config.toml
n_kv_head = 1
head_dim = 32
activation = "swiglu"
norm_place = "peri"
norm_eps = 1e-05
rope_base = 579.0
rope_fraction = 0.5
attn_scale = 0.252
init_std_down = 0.00477
lr = 0.00302
decay_shape = "linear"
batch_tokens = 16384
train_tokens = 163200000
Each number is 200 + 20 x the weight over the matrix's rms, rounded and kept within 0 to 999. Layers, rows and columns count from 0.

# gate: layer 7 MLP gate, 320x128, rms 0.159, rows 152-169, columns 0-127
# up: layer 7 MLP up, 320x128, rms 0.167, rows 152-169, columns 0-127
# down: layer 7 MLP down (transposed), 320x128, rms 0.155, rows 152-169, columns 0-127
gate152,255,205,212,233,181,215,211,213,184,204,213,189,214,181,217,220,215,184,198,198,215,190,224,159,242,184,201,181,189,203,182,244,207,211,220,198,217,204,201,231,193,220,194,203,183,173,195,193,206,211,196,185,200,197,214,185,194,188,235,193,201,172,171,228,162,219,165,204,162,207,176,190,204,199,193,201,216,172,172,208,168,207,191,160,190,187,166,185,185,216,181,204,181,200,200,183,209,195,182,239,163,194,173,216,205,177,191,184,195,214,178,196,185,230,217,210,195,196,191,180,204,221,208,205,197,202,179,140
up152,229,207,197,177,199,208,177,222,195,180,201,176,224,210,196,188,201,188,190,177,174,190,205,221,163,207,208,190,197,198,162,229,222,167,171,184,201,187,214,176,203,223,202,199,226,195,178,195,204,198,175,183,195,214,185,179,243,201,222,216,182,180,155,211,218,188,175,190,199,174,214,260,200,229,199,193,202,176,227,158,219,227,175,214,194,187,185,206,180,211,191,203,162,163,175,177,191,187,195,191,192,236,214,224,182,203,228,198,192,194,214,205,190,184,199,194,183,223,194,175,254,217,194,220,178,194,189,204
down152,184,215,180,185,177,203,181,204,195,212,182,209,195,212,205,223,194,201,193,197,193,195,196,229,175,199,142,201,239,199,179,165,179,195,195,173,212,216,200,202,197,202,202,193,186,208,184,187,199,231,230,205,174,209,204,197,239,206,166,198,255,175,222,193,238,225,165,202,235,185,205,192,174,217,221,227,173,193,172,250,208,196,215,184,201,188,170,205,185,184,174,170,196,179,190,241,201,199,206,192,172,242,191,181,200,191,211,175,252,211,233,179,206,203,205,195,224,187,177,214,221,198,178,224,218,222,225,210
gate153,202,176,208,191,221,183,204,198,241,220,261,179,215,191,248,185,206,214,217,218,241,228,208,213,208,176,211,193,236,207,203,231,165,220,197,183,163,209,223,183,187,185,206,172,197,183,188,209,224,198,216,233,191,203,178,200,180,210,190,199,214,179,210,169,184,230,198,204,227,175,216,196,223,216,215,188,171,163,213,194,236,170,184,223,219,164,198,223,235,190,224,215,185,172,240,153,177,213,178,187,172,192,207,224,196,205,211,222,182,211,180,156,180,191,174,239,216,169,197,201,229,190,184,192,187,170,214,179
up153,195,213,222,205,185,238,231,195,200,186,206,173,188,230,228,205,215,164,183,192,210,226,161,165,220,185,180,178,176,182,255,216,222,242,204,222,225,184,188,196,177,180,213,188,225,164,232,195,220,205,178,189,217,241,237,178,173,212,231,239,205,207,221,200,209,190,226,199,160,158,221,156,193,212,237,183,191,171,217,223,222,189,167,239,203,188,221,226,234,223,187,205,194,220,191,207,224,184,196,212,167,201,212,202,227,168,177,179,166,172,213,189,205,223,197,206,212,198,201,203,183,213,185,191,225,188,225,214
down153,172,204,198,180,222,220,244,200,196,206,216,228,203,220,160,176,187,211,181,203,183,143,165,199,160,189,209,188,191,188,207,196,206,187,214,217,245,186,197,217,193,179,191,203,216,212,211,179,246,214,200,184,219,216,199,166,174,202,213,186,206,191,224,244,201,226,186,181,232,214,190,180,230,163,204,190,238,196,213,203,200,197,135,163,203,163,220,216,191,191,192,189,194,195,205,207,215,231,191,225,179,212,213,161,226,181,186,163,211,164,214,208,206,175,222,200,214,164,216,208,216,173,210,182,220,221,176,209
gate154,252,167,195,218,239,200,220,168,136,246,207,186,170,184,239,217,247,189,204,195,211,185,194,207,236,186,203,199,179,217,190,211,208,202,206,191,208,155,196,170,186,211,216,201,216,184,209,185,208,209,180,199,194,167,220,192,193,214,199,171,204,195,186,202,205,223,209,239,194,184,214,209,189,196,204,172,197,183,212,201,224,165,208,222,186,209,194,207,182,192,200,203,196,231,179,197,188,200,193,175,160,214,152,214,202,181,229,180,209,231,178,190,201,215,211,192,130,223,166,181,192,219,203,203,230,202,199,196
up154,236,180,204,193,175,199,223,222,161,202,192,209,192,162,192,207,212,182,183,206,197,185,222,218,157,210,156,182,227,144,213,213,179,218,208,204,185,206,174,197,181,206,199,208,188,220,156,231,201,225,192,189,157,203,193,167,192,210,197,191,192,199,206,205,222,146,144,199,185,185,219,197,161,224,200,211,204,215,215,212,190,204,194,175,185,217,183,197,197,206,184,186,207,200,193,162,220,185,269,200,180,196,185,211,198,183,237,186,225,249,167,190,228,200,162,159,216,220,221,208,205,216,220,215,158,213,197,165
down154,238,200,164,193,214,178,207,198,223,199,205,204,221,189,234,251,213,220,178,201,239,228,180,224,157,245,177,230,203,222,240,228,190,201,200,183,226,204,189,213,157,193,221,186,191,191,201,230,209,171,172,268,202,209,181,180,172,197,196,213,185,222,194,187,210,201,231,227,216,193,193,190,182,246,177,174,220,173,195,178,192,193,189,219,193,224,156,189,220,199,181,225,187,222,166,198,194,182,216,193,203,237,190,195,195,213,194,177,231,210,205,230,185,218,207,203,194,203,187,209,193,255,203,180,210,185,222,236
gate155,232,190,178,236,215,197,205,195,162,208,218,174,177,214,191,223,200,181,213,199,214,186,220,182,181,188,205,218,175,177,220,223,254,175,172,191,205,233,204,210,200,193,172,169,197,203,224,167,194,198,152,163,172,207,212,180,174,202,167,203,190,216,206,212,211,235,168,211,180,197,222,205,191,210,200,162,193,213,218,170,191,197,239,215,194,183,201,177,189,202,187,173,165,227,160,169,185,190,217,204,184,180,194,180,216,187,147,176,211,220,227,196,191,239,200,238,220,219,205,196,198,157,193,204,207,218,209,186
up155,213,181,225,173,176,207,187,232,237,230,232,200,211,245,184,200,201,239,162,200,176,203,216,196,182,166,213,197,189,209,176,204,202,176,183,192,182,198,163,200,220,194,216,215,200,231,188,226,162,208,201,206,195,213,180,193,190,226,219,192,180,213,145,189,232,194,177,230,221,195,190,214,170,218,238,222,213,221,215,205,194,173,209,192,171,194,230,182,200,203,205,216,208,203,177,192,197,169,202,182,185,231,222,207,182,215,200,196,221,231,207,189,243,194,197,206,193,196,223,208,205,213,220,179,178,210,218,181
down155,228,206,175,196,201,196,194,188,197,201,208,216,185,168,236,210,192,178,170,185,187,208,200,193,192,232,193,218,168,213,194,181,210,205,202,187,190,164,220,201,215,198,204,210,211,195,202,225,185,181,185,225,175,159,190,188,191,176,176,196,212,208,202,221,186,180,232,193,193,144,178,249,187,187,189,192,198,191,196,204,212,219,227,199,207,198,176,189,201,220,218,204,206,214,231,172,164,230,206,184,231,178,160,192,223,219,180,193,209,208,193,206,201,210,228,174,187,234,176,196,215,233,189,229,196,260,218,206
gate156,179,214,220,190,204,160,216,207,215,187,208,174,199,174,201,199,198,214,215,171,232,211,201,220,197,196,188,223,258,206,231,200,199,220,186,188,154,188,220,169,188,210,207,213,140,200,159,174,206,202,194,228,180,188,231,156,168,147,192,192,224,200,219,206,182,191,188,195,193,172,202,215,214,208,230,164,192,181,204,194,195,231,217,204,194,209,157,197,213,185,193,235,186,215,198,202,186,185,204,226,231,177,193,194,194,191,157,209,218,189,177,188,198,197,176,178,223,187,188,202,179,194,189,195,203,188,235,212
up156,229,204,217,226,207,191,178,202,230,197,175,202,214,177,201,174,213,162,209,219,213,202,190,180,236,211,212,252,216,233,191,208,167,195,184,205,208,194,174,222,176,217,212,215,212,205,228,189,229,220,186,155,233,191,215,184,195,177,207,193,187,197,244,225,215,222,198,179,218,198,218,186,214,193,211,202,164,178,194,218,219,207,166,190,197,194,199,222,191,190,186,228,186,216,190,200,192,181,240,232,134,214,204,228,186,159,191,205,165,198,227,200,170,185,196,170,190,183,188,228,211,187,179,199,208,218,225,212
down156,215,257,213,175,226,234,191,211,213,222,207,186,198,183,195,203,179,232,159,202,183,157,205,211,194,227,206,191,230,198,239,161,173,182,218,202,204,211,204,187,213,234,180,202,199,195,202,187,214,202,204,208,183,198,183,208,204,223,237,178,234,158,207,226,191,208,203,201,200,224,199,248,233,194,200,218,218,236,244,177,202,174,211,144,201,224,223,178,237,231,200,188,180,220,201,168,178,187,209,207,224,192,216,196,198,165,188,169,208,199,191,210,213,212,217,189,166,226,211,204,189,204,219,210,194,205,194,179
gate157,173,207,201,212,219,213,234,169,230,222,206,196,203,215,183,243,247,181,191,190,212,207,195,197,184,217,211,193,204,191,184,228,169,203,172,228,220,155,180,224,189,196,193,203,179,168,220,192,233,221,217,190,172,224,237,184,196,225,199,171,197,187,214,182,220,190,230,157,203,165,201,216,184,202,180,239,211,237,187,258,193,192,244,187,202,201,196,204,209,197,190,197,211,216,230,187,189,191,148,190,220,219,203,206,221,189,204,160,181,183,177,195,198,205,189,193,215,192,215,182,207,154,167,223,251,183,230,203
up157,198,219,181,222,179,209,172,201,197,204,205,202,222,207,202,145,181,233,207,178,206,212,149,205,201,209,190,183,212,195,215,183,213,189,195,195,211,178,216,219,220,207,201,192,199,238,192,171,186,211,205,206,191,192,176,211,210,180,196,222,214,188,203,200,204,202,201,207,220,209,243,195,253,169,204,189,192,217,222,180,194,165,211,239,199,191,218,191,175,222,196,223,234,218,210,193,188,200,210,199,142,171,243,212,249,220,231,207,226,179,198,188,191,222,212,166,155,236,193,194,175,225,238,185,175,225,158,202
down157,189,183,164,211,202,199,175,182,179,215,155,174,210,174,171,188,191,209,197,248,187,165,203,223,220,202,200,194,205,205,191,164,217,202,197,208,212,186,223,196,194,212,238,225,213,195,205,169,199,223,190,193,206,175,195,184,199,161,220,209,218,220,225,219,205,219,188,182,205,220,199,206,217,201,170,137,198,217,209,185,175,189,182,202,162,198,223,184,223,191,170,226,188,158,192,212,197,193,226,188,190,162,179,193,187,208,166,234,192,220,201,197,212,166,186,212,213,197,187,172,200,203,203,211,197,189,184,217
gate158,210,174,214,182,179,148,186,203,211,200,197,191,192,209,185,202,226,200,211,207,187,182,196,217,239,196,195,196,186,188,199,209,226,174,190,222,226,186,163,171,221,191,187,197,217,190,194,209,188,206,184,204,203,171,183,180,206,210,211,219,186,203,199,199,215,213,173,246,218,188,198,170,200,196,192,192,199,213,194,197,206,205,179,134,225,207,253,191,203,205,225,191,212,225,201,214,195,212,188,186,216,209,189,188,205,215,191,201,188,228,194,194,198,194,215,217,168,205,196,196,187,223,224,199,200,169,198,165
up158,191,210,205,189,219,178,199,212,191,215,161,168,211,199,209,198,212,212,188,206,191,220,188,205,183,193,227,202,161,179,166,235,171,163,213,222,194,187,184,209,210,196,200,221,195,212,204,208,233,232,211,189,209,198,211,183,182,196,210,209,166,167,177,184,191,203,192,194,193,212,183,218,222,193,221,248,194,213,159,202,192,210,221,170,196,221,204,215,170,205,219,210,202,201,213,212,230,216,212,197,202,207,200,192,190,190,172,203,234,224,211,234,194,203,178,206,234,194,209,182,199,224,202,211,200,159,180,203
down158,185,227,202,194,193,239,204,182,192,191,208,232,184,180,192,200,181,184,228,189,184,212,208,184,183,211,202,200,180,173,209,212,193,159,213,153,219,225,220,193,194,224,230,180,175,214,206,206,192,190,192,186,204,205,201,230,193,182,190,166,226,198,203,192,216,207,208,215,204,211,211,183,199,192,221,213,201,195,225,216,216,194,206,228,189,197,209,194,225,196,167,213,184,216,176,182,172,167,169,216,201,232,189,224,186,184,206,206,199,189,179,193,222,232,205,230,199,213,199,224,199,230,176,212,201,202,200,189
gate159,168,196,199,213,176,216,242,195,201,213,179,207,219,193,179,159,166,209,211,190,182,211,178,183,212,237,236,215,201,214,195,207,234,244,191,184,193,198,221,212,190,177,184,198,201,175,193,196,234,230,201,188,177,205,225,198,180,184,178,174,220,227,193,155,188,162,207,220,204,218,206,225,204,237,169,229,186,177,218,234,177,203,204,205,207,240,180,201,201,213,206,186,184,216,182,234,204,217,198,234,185,245,189,184,193,192,197,197,207,176,200,188,191,181,186,207,207,224,228,202,195,202,204,219,226,186,208,193
up159,213,164,212,196,192,181,187,184,219,206,170,198,205,190,236,151,217,188,216,217,198,183,164,206,235,232,162,209,177,221,184,197,200,217,205,204,199,200,141,230,185,161,202,243,217,182,203,212,191,197,234,185,226,224,209,198,203,216,243,212,183,187,185,208,231,175,169,210,215,202,204,219,247,222,202,177,243,181,206,166,205,215,167,215,181,216,189,214,200,187,202,220,219,201,212,202,198,185,187,225,194,196,230,206,183,191,226,179,206,168,183,182,225,214,207,221,222,183,209,166,215,203,202,176,214,192,158,192
down159,206,221,233,197,188,193,233,189,237,176,202,203,214,209,223,179,209,190,180,194,210,238,208,240,166,218,150,205,201,195,216,204,177,187,216,187,209,180,180,207,193,210,202,244,199,198,197,219,183,200,210,191,205,221,232,181,207,196,182,183,202,141,206,196,224,225,205,189,196,193,211,221,226,182,191,198,189,224,174,222,206,225,196,175,186,192,221,191,191,196,214,220,224,189,172,202,189,241,201,194,220,222,239,197,200,176,218,224,150,209,167,164,167,237,228,213,220,199,183,199,179,202,206,212,206,177,214,178
gate160,226,231,190,196,170,220,199,199,175,179,186,205,185,177,207,177,192,203,229,195,191,201,210,210,202,222,193,217,164,195,220,206,168,191,200,184,230,206,206,173,234,156,217,161,191,196,197,204,208,202,213,198,204,202,199,208,193,211,182,203,182,177,165,203,194,194,223,205,188,185,256,181,246,170,209,207,172,199,214,214,229,181,171,209,185,213,223,175,189,168,167,154,226,206,193,188,247,185,179,235,191,204,182,205,182,236,177,174,218,130,201,201,234,209,234,168,218,205,204,194,214,193,197,203,187,198,145,183
up160,204,174,186,174,196,214,216,224,173,205,222,166,213,224,201,193,219,232,209,146,212,200,217,215,200,248,200,180,227,223,184,174,214,194,215,203,229,195,231,191,215,179,173,222,226,195,199,193,230,235,170,214,222,206,207,218,178,229,226,223,216,204,173,195,161,204,214,197,179,203,234,210,217,228,203,175,181,201,214,212,197,196,204,163,174,193,193,205,210,223,204,233,217,188,216,214,222,221,189,210,192,249,195,167,198,184,177,169,201,200,181,209,208,199,240,238,185,210,191,190,222,201,185,185,214,149,210,201
down160,192,229,181,197,198,207,224,201,182,223,207,216,172,150,219,194,207,184,194,198,171,234,204,210,169,219,206,208,182,217,218,194,194,201,209,214,199,205,207,188,175,212,206,181,231,201,165,187,210,181,178,231,207,192,167,227,188,209,223,207,178,198,224,231,193,179,196,219,185,203,215,151,195,163,188,201,161,239,210,215,223,176,225,225,195,216,205,200,215,211,193,206,190,189,178,202,214,214,200,194,197,228,213,188,168,205,177,191,185,177,225,188,226,191,232,184,238,206,245,172,186,214,206,201,187,176,215,174
gate161,205,204,191,211,214,175,190,220,232,158,134,211,206,199,181,186,215,213,177,201,214,199,210,201,194,195,155,202,198,176,205,202,156,189,203,235,164,188,178,230,204,257,211,222,197,198,200,194,190,180,237,200,203,186,194,185,200,210,212,248,197,162,176,184,179,191,188,214,201,203,180,194,203,167,239,199,211,209,183,195,207,191,196,197,208,213,204,178,218,201,210,191,227,190,200,193,205,194,197,221,207,207,209,194,182,192,217,182,203,191,208,193,218,201,205,182,206,170,191,196,219,241,237,213,198,176,154,177
up161,203,198,247,231,219,195,200,208,195,220,198,197,196,210,193,159,229,174,191,187,211,194,184,176,200,193,208,189,194,218,184,189,200,191,220,205,206,206,190,203,215,225,189,199,217,217,206,194,176,210,195,180,185,191,179,227,160,209,192,196,198,216,189,169,192,223,226,192,180,157,191,223,194,178,196,233,223,195,228,183,197,193,189,157,221,227,179,222,194,238,215,195,194,196,196,204,222,184,205,212,210,211,189,186,197,186,171,182,178,195,205,173,206,218,159,175,199,228,196,182,215,194,205,197,193,208,214,212
down161,168,196,178,220,184,184,193,189,187,193,236,231,203,195,232,213,179,204,206,238,220,190,193,233,186,185,214,206,180,213,211,219,205,184,217,191,207,231,188,195,210,187,225,177,179,188,191,229,239,210,200,207,207,197,206,196,215,182,176,226,185,197,202,231,211,196,214,227,211,236,217,191,206,234,189,220,156,181,200,188,202,214,183,237,236,194,177,200,204,164,164,216,180,178,208,216,185,201,226,184,190,220,228,246,213,184,196,241,204,194,197,206,224,175,231,225,195,221,195,196,204,197,168,201,198,213,224,194
gate162,219,233,209,150,187,175,220,200,203,204,181,224,214,199,210,194,199,217,178,214,193,200,189,241,216,183,158,226,241,199,203,197,217,193,217,185,195,227,190,221,217,199,230,154,211,219,199,143,186,235,185,217,210,166,186,170,207,200,196,223,201,183,203,188,189,228,230,215,204,191,201,209,220,211,200,221,219,177,219,197,187,170,182,188,206,209,160,208,216,186,195,239,182,138,201,202,215,228,195,196,162,206,168,235,205,191,223,172,212,195,200,237,230,192,180,188,177,205,157,197,199,184,199,205,177,237,224,192
up162,173,182,198,224,187,194,183,193,204,197,168,198,187,234,206,195,200,199,170,204,199,162,205,192,147,205,165,187,183,246,202,206,197,203,181,200,227,200,170,201,216,192,207,216,194,222,214,177,211,201,248,259,243,195,168,220,205,224,193,201,153,220,175,178,198,180,176,182,175,197,201,221,226,152,243,186,222,219,203,170,182,190,208,171,216,219,178,208,217,219,217,185,218,200,187,248,197,217,234,185,241,204,205,231,208,227,202,197,191,223,225,183,249,215,199,220,195,213,187,190,181,164,182,191,243,200,200,207
down162,238,191,205,170,184,178,204,178,203,205,191,204,199,208,209,207,229,202,212,168,157,174,207,184,184,210,210,161,191,247,235,194,248,221,215,185,188,199,216,202,166,197,189,187,200,166,192,181,184,233,212,255,233,212,184,210,202,213,173,211,201,234,218,198,221,200,157,234,204,206,209,218,216,198,213,202,172,197,189,175,193,201,216,160,242,183,188,223,185,183,212,213,179,183,200,249,222,228,208,183,181,183,191,212,253,218,221,189,218,215,167,229,246,247,201,186,188,209,196,154,190,197,204,190,210,186,176,189
gate163,230,244,188,182,194,207,181,227,190,198,201,192,188,218,186,199,182,178,203,177,199,193,212,227,209,210,202,168,203,169,193,189,211,208,228,185,197,200,204,210,207,179,202,205,177,186,188,198,188,174,186,226,194,207,198,164,209,194,215,196,218,209,149,171,225,166,198,197,190,177,193,218,229,229,201,234,181,219,226,194,225,177,187,201,236,209,220,228,187,212,208,191,207,194,176,199,183,214,186,188,211,225,185,213,181,163,173,182,200,218,212,190,227,221,190,188,212,179,223,192,186,185,193,216,176,198,222,230
up163,217,167,213,245,214,232,192,231,219,183,181,225,219,187,213,212,211,160,203,215,201,209,202,183,230,205,203,237,173,188,219,190,198,184,213,217,200,219,173,211,215,198,188,170,195,200,182,201,201,190,220,165,190,207,226,193,218,181,193,192,184,180,228,178,220,219,184,226,195,210,163,183,198,139,222,188,221,186,188,174,198,199,186,196,164,194,192,211,241,202,189,186,241,182,158,185,207,207,189,200,176,211,207,230,208,218,242,177,214,192,211,170,183,189,196,175,193,198,195,191,212,208,219,211,183,243,209,175
down163,213,195,188,217,226,191,166,212,200,196,220,243,222,205,178,173,234,191,178,213,199,237,209,195,206,207,195,202,204,247,213,201,195,196,176,215,203,203,212,213,187,220,175,198,214,205,196,216,230,206,171,220,181,183,225,219,225,235,193,188,198,230,191,190,177,194,190,169,219,186,179,167,204,196,222,166,226,212,223,219,193,219,181,198,167,193,179,193,204,179,187,199,154,212,190,208,209,198,195,198,212,219,178,190,221,178,184,204,188,234,150,187,194,185,218,201,198,222,206,172,202,202,219,183,233,180,182,165
gate164,210,222,220,190,164,174,194,143,181,192,232,194,213,204,195,181,192,167,186,185,217,211,198,217,203,189,198,196,200,206,196,238,200,168,224,205,211,189,228,232,215,222,216,192,216,193,193,186,167,220,195,200,221,185,200,214,167,222,198,190,196,206,172,207,171,196,209,204,220,205,194,195,200,200,206,200,180,211,196,179,203,212,176,172,181,210,199,175,196,243,224,164,219,211,190,209,180,197,209,203,202,190,197,187,169,205,178,202,205,211,208,177,205,220,226,191,190,194,188,218,202,197,196,186,180,174,177,202
up164,215,198,176,203,140,188,217,195,191,164,185,197,217,197,204,198,186,207,211,220,175,223,160,224,191,196,206,227,173,229,207,203,220,178,239,193,204,198,201,219,224,220,192,208,230,160,161,204,189,183,211,154,212,183,265,168,199,194,211,167,176,196,153,195,176,221,157,166,218,234,175,183,173,195,182,173,211,223,186,155,182,234,189,215,183,209,149,201,225,228,182,198,194,195,167,234,195,147,161,200,212,222,178,195,190,189,213,189,153,234,204,166,227,189,222,207,211,205,143,218,211,243,208,219,164,196,180,214
down164,227,211,179,229,185,208,225,210,233,225,177,173,162,199,218,211,210,189,220,221,136,225,115,215,190,224,227,200,190,203,250,196,187,244,182,233,240,181,179,207,191,228,182,178,215,206,227,193,203,172,169,212,212,216,230,158,183,176,223,233,194,192,170,213,191,185,212,212,239,193,180,192,192,199,168,186,200,215,184,185,200,216,179,185,176,236,184,204,227,181,169,196,220,180,174,220,202,191,201,207,205,215,163,187,198,186,178,210,232,203,212,182,202,226,179,263,201,196,181,197,209,235,211,229,132,189,205,237
gate165,205,202,170,203,192,213,192,179,163,191,184,169,201,205,233,222,188,240,191,188,224,193,194,218,162,198,195,193,194,185,186,199,189,191,213,197,181,252,200,222,187,201,185,176,228,171,228,208,234,191,170,202,160,193,216,211,196,202,173,167,219,221,181,198,222,238,208,185,216,221,177,206,174,231,196,210,201,214,206,183,228,205,206,188,181,198,222,187,215,229,194,195,179,187,184,194,211,185,232,176,221,208,188,180,188,206,167,187,210,213,205,219,208,165,212,199,201,207,209,186,195,227,246,226,171,209,190,185
up165,175,204,181,256,166,200,226,180,228,155,197,194,192,213,189,218,211,226,214,232,195,230,219,195,227,266,236,216,181,185,192,197,218,188,153,177,180,229,218,182,225,198,180,203,198,185,219,199,215,220,203,199,204,200,207,189,192,172,178,205,189,203,216,199,208,203,207,146,204,199,191,183,198,195,203,170,209,186,203,180,221,199,221,183,188,181,191,193,181,201,217,217,216,221,215,219,186,172,181,200,172,229,196,200,188,214,249,195,196,215,200,170,200,205,209,211,232,207,212,208,188,201,164,208,177,183,206,200
down165,221,176,217,196,214,221,213,201,232,189,198,193,218,185,215,189,189,217,206,200,206,190,220,220,240,213,175,233,204,173,202,223,231,199,193,193,226,185,196,209,213,131,184,196,208,214,205,199,187,233,188,182,198,204,194,180,178,180,207,174,225,177,208,177,202,206,172,241,202,195,196,176,206,204,181,176,214,207,208,196,194,218,201,160,149,186,235,166,191,190,210,236,216,194,195,178,208,167,182,227,240,203,191,168,170,221,223,186,219,203,197,148,210,190,181,187,231,182,191,204,175,189,214,196,195,170,184,190
gate166,187,197,207,207,199,206,223,220,201,191,235,160,203,192,165,206,151,137,218,189,190,167,228,239,164,215,220,176,205,206,157,192,197,222,194,218,223,202,196,225,208,162,211,184,196,205,208,210,171,231,229,236,191,207,184,198,222,206,175,196,251,198,207,188,225,210,199,174,206,224,211,186,207,232,234,187,230,191,198,226,216,205,165,187,199,176,176,200,219,210,188,202,177,181,195,208,216,165,210,239,214,188,191,180,208,170,204,218,224,194,181,196,200,194,175,216,182,211,224,220,205,204,166,197,186,195,199,189
up166,199,196,171,187,200,179,204,193,212,195,216,194,228,216,257,181,182,186,180,257,160,211,205,205,194,162,188,184,177,181,182,199,192,188,214,227,200,232,211,192,199,195,194,196,199,198,188,202,179,186,172,214,181,198,183,213,210,199,181,191,228,219,201,203,197,182,188,191,202,197,200,191,198,204,213,157,210,210,187,192,204,219,217,217,235,208,210,194,197,200,195,211,209,217,196,235,194,239,197,227,196,216,239,222,208,188,185,203,241,199,210,188,201,165,236,218,193,170,243,159,199,196,217,191,202,189,207,197
down166,202,204,207,197,182,231,201,212,202,242,200,181,186,211,215,229,210,211,221,212,235,212,204,180,243,200,190,193,170,193,212,218,209,177,196,196,249,172,166,171,204,207,216,179,233,226,189,217,195,182,207,191,216,259,200,175,173,214,171,178,190,211,189,189,202,208,193,213,214,203,230,206,158,220,218,194,146,189,157,210,160,211,230,198,216,208,193,196,207,205,209,170,195,216,196,160,201,214,212,216,203,209,180,200,189,204,203,221,177,215,231,228,209,213,180,194,200,201,178,191,214,170,205,194,236,179,193,179
gate167,221,194,196,242,195,222,175,195,172,215,205,213,201,205,197,237,256,209,190,184,200,188,200,187,211,217,185,216,228,191,234,190,203,200,189,195,217,228,210,234,204,220,204,207,208,203,174,206,190,211,201,216,190,206,180,244,220,192,183,179,229,212,198,183,195,195,226,198,218,194,150,205,206,185,164,180,222,158,197,229,200,226,258,191,215,167,196,212,176,201,217,202,183,214,195,189,175,208,205,246,179,221,199,229,200,194,146,203,199,206,171,224,192,193,196,204,211,216,179,189,193,174,215,211,203,230,199,207
up167,222,190,215,177,207,190,199,192,235,199,209,235,184,189,216,232,170,200,228,220,204,207,180,198,203,220,173,220,208,179,188,194,211,195,197,220,202,206,215,210,206,207,245,233,213,210,204,187,194,163,248,210,202,172,221,163,194,218,169,195,207,209,176,197,211,178,207,139,222,171,188,177,208,191,170,183,191,196,212,186,202,203,215,229,195,222,202,198,176,199,186,210,202,169,191,195,211,224,163,162,207,202,189,210,176,185,169,184,217,225,224,199,207,231,223,213,226,208,215,184,176,174,168,191,190,224,184,203
down167,211,205,215,188,180,201,235,191,228,205,183,200,219,212,211,197,226,207,213,190,185,219,179,213,194,205,224,211,216,251,170,176,190,191,234,187,190,234,182,195,184,201,204,195,166,188,190,213,159,200,193,194,199,208,161,176,172,210,199,226,233,249,207,172,213,240,239,192,184,182,232,164,177,213,193,207,152,181,212,225,236,199,235,220,208,166,225,233,197,246,202,207,200,197,204,196,219,178,182,194,196,199,210,200,205,200,210,211,229,201,194,230,183,190,171,160,211,170,192,180,216,208,234,225,215,181,209,192
gate168,228,161,202,178,197,203,199,199,165,213,200,193,209,159,183,187,216,171,235,200,213,201,202,232,189,175,221,225,171,200,150,179,211,201,187,201,187,168,214,149,180,203,204,177,221,186,215,195,199,195,212,214,195,216,200,202,221,179,220,202,229,165,149,175,195,174,192,209,183,203,219,190,191,193,220,182,213,177,176,217,237,184,208,213,204,202,188,209,193,167,214,208,215,217,197,198,198,210,188,200,199,194,201,188,181,200,195,194,184,193,216,220,177,210,176,226,208,217,156,201,182,185,195,191,180,162,222,190
up168,184,213,217,175,220,174,194,187,196,200,216,194,193,207,219,210,168,175,188,187,182,177,196,204,189,167,191,179,236,183,196,173,244,215,185,210,197,195,218,168,219,214,199,222,202,228,213,168,174,213,240,190,171,180,220,190,230,212,189,190,181,212,162,211,237,190,227,154,196,214,173,206,220,165,213,209,202,226,241,172,158,206,193,196,205,214,166,230,197,195,202,171,199,202,218,190,172,200,150,191,233,186,198,198,205,212,207,203,209,239,188,188,220,175,209,182,210,217,202,191,206,215,217,207,211,174,191,188
down168,181,167,210,183,222,209,222,223,247,195,214,175,255,223,215,219,215,227,196,212,206,173,212,216,201,220,221,171,238,238,208,211,241,165,195,184,189,236,212,182,244,175,212,179,238,185,190,173,183,194,201,178,210,224,203,207,197,185,212,215,205,194,233,195,179,201,190,174,172,199,225,207,189,190,205,197,176,204,188,212,219,201,150,219,200,192,169,196,209,210,199,191,189,223,213,197,165,185,197,191,207,190,195,214,210,190,198,190,212,209,202,207,204,219,198,194,186,194,194,188,183,219,176,191,225,202,231,222
gate169,216,215,169,230,195,203,210,224,207,199,166,195,208,217,232,198,196,170,202,222,188,206,207,204,207,218,190,207,188,187,195,226,178,192,220,232,208,190,194,191,201,208,200,205,197,207,161,234,207,214,211,179,167,205,182,217,177,188,187,241,225,202,199,219,200,205,174,228,196,209,203,181,205,210,218,203,203,210,178,207,201,242,180,185,214,212,203,177,214,224,202,191,231,192,172,182,226,193,218,226,183,187,214,192,189,192,205,185,179,196,205,209,169,190,221,187,216,181,216,203,183,216,190,191,165,220,192,183
up169,191,198,154,190,245,184,186,215,211,207,199,197,195,193,217,219,193,187,208,208,191,201,204,209,211,208,172,189,179,239,210,231,182,190,186,220,218,232,196,202,187,223,181,202,184,208,169,210,200,207,212,223,219,195,214,183,205,196,194,236,202,194,191,199,218,201,165,231,252,191,193,197,209,206,225,241,216,217,190,183,199,218,183,217,215,196,199,197,203,181,193,210,206,202,199,227,239,219,216,208,195,200,173,197,196,198,198,198,194,219,210,207,209,198,215,211,219,199,185,202,201,198,230,207,201,200,189,189
down169,204,225,232,210,199,219,217,190,190,206,199,190,184,213,171,166,212,209,168,207,202,212,184,200,200,210,222,220,197,157,191,186,232,183,218,167,203,195,191,185,196,187,216,188,210,199,221,147,177,199,188,181,177,182,185,192,191,206,221,167,188,206,208,210,181,224,214,192,150,203,213,200,204,182,196,162,156,179,230,228,226,184,219,170,172,209,218,231,209,205,209,181,199,194,206,181,166,183,179,200,214,215,198,183,194,211,201,215,223,182,201,190,200,210,170,198,186,203,241,201,218,205,168,221,195,189,204,211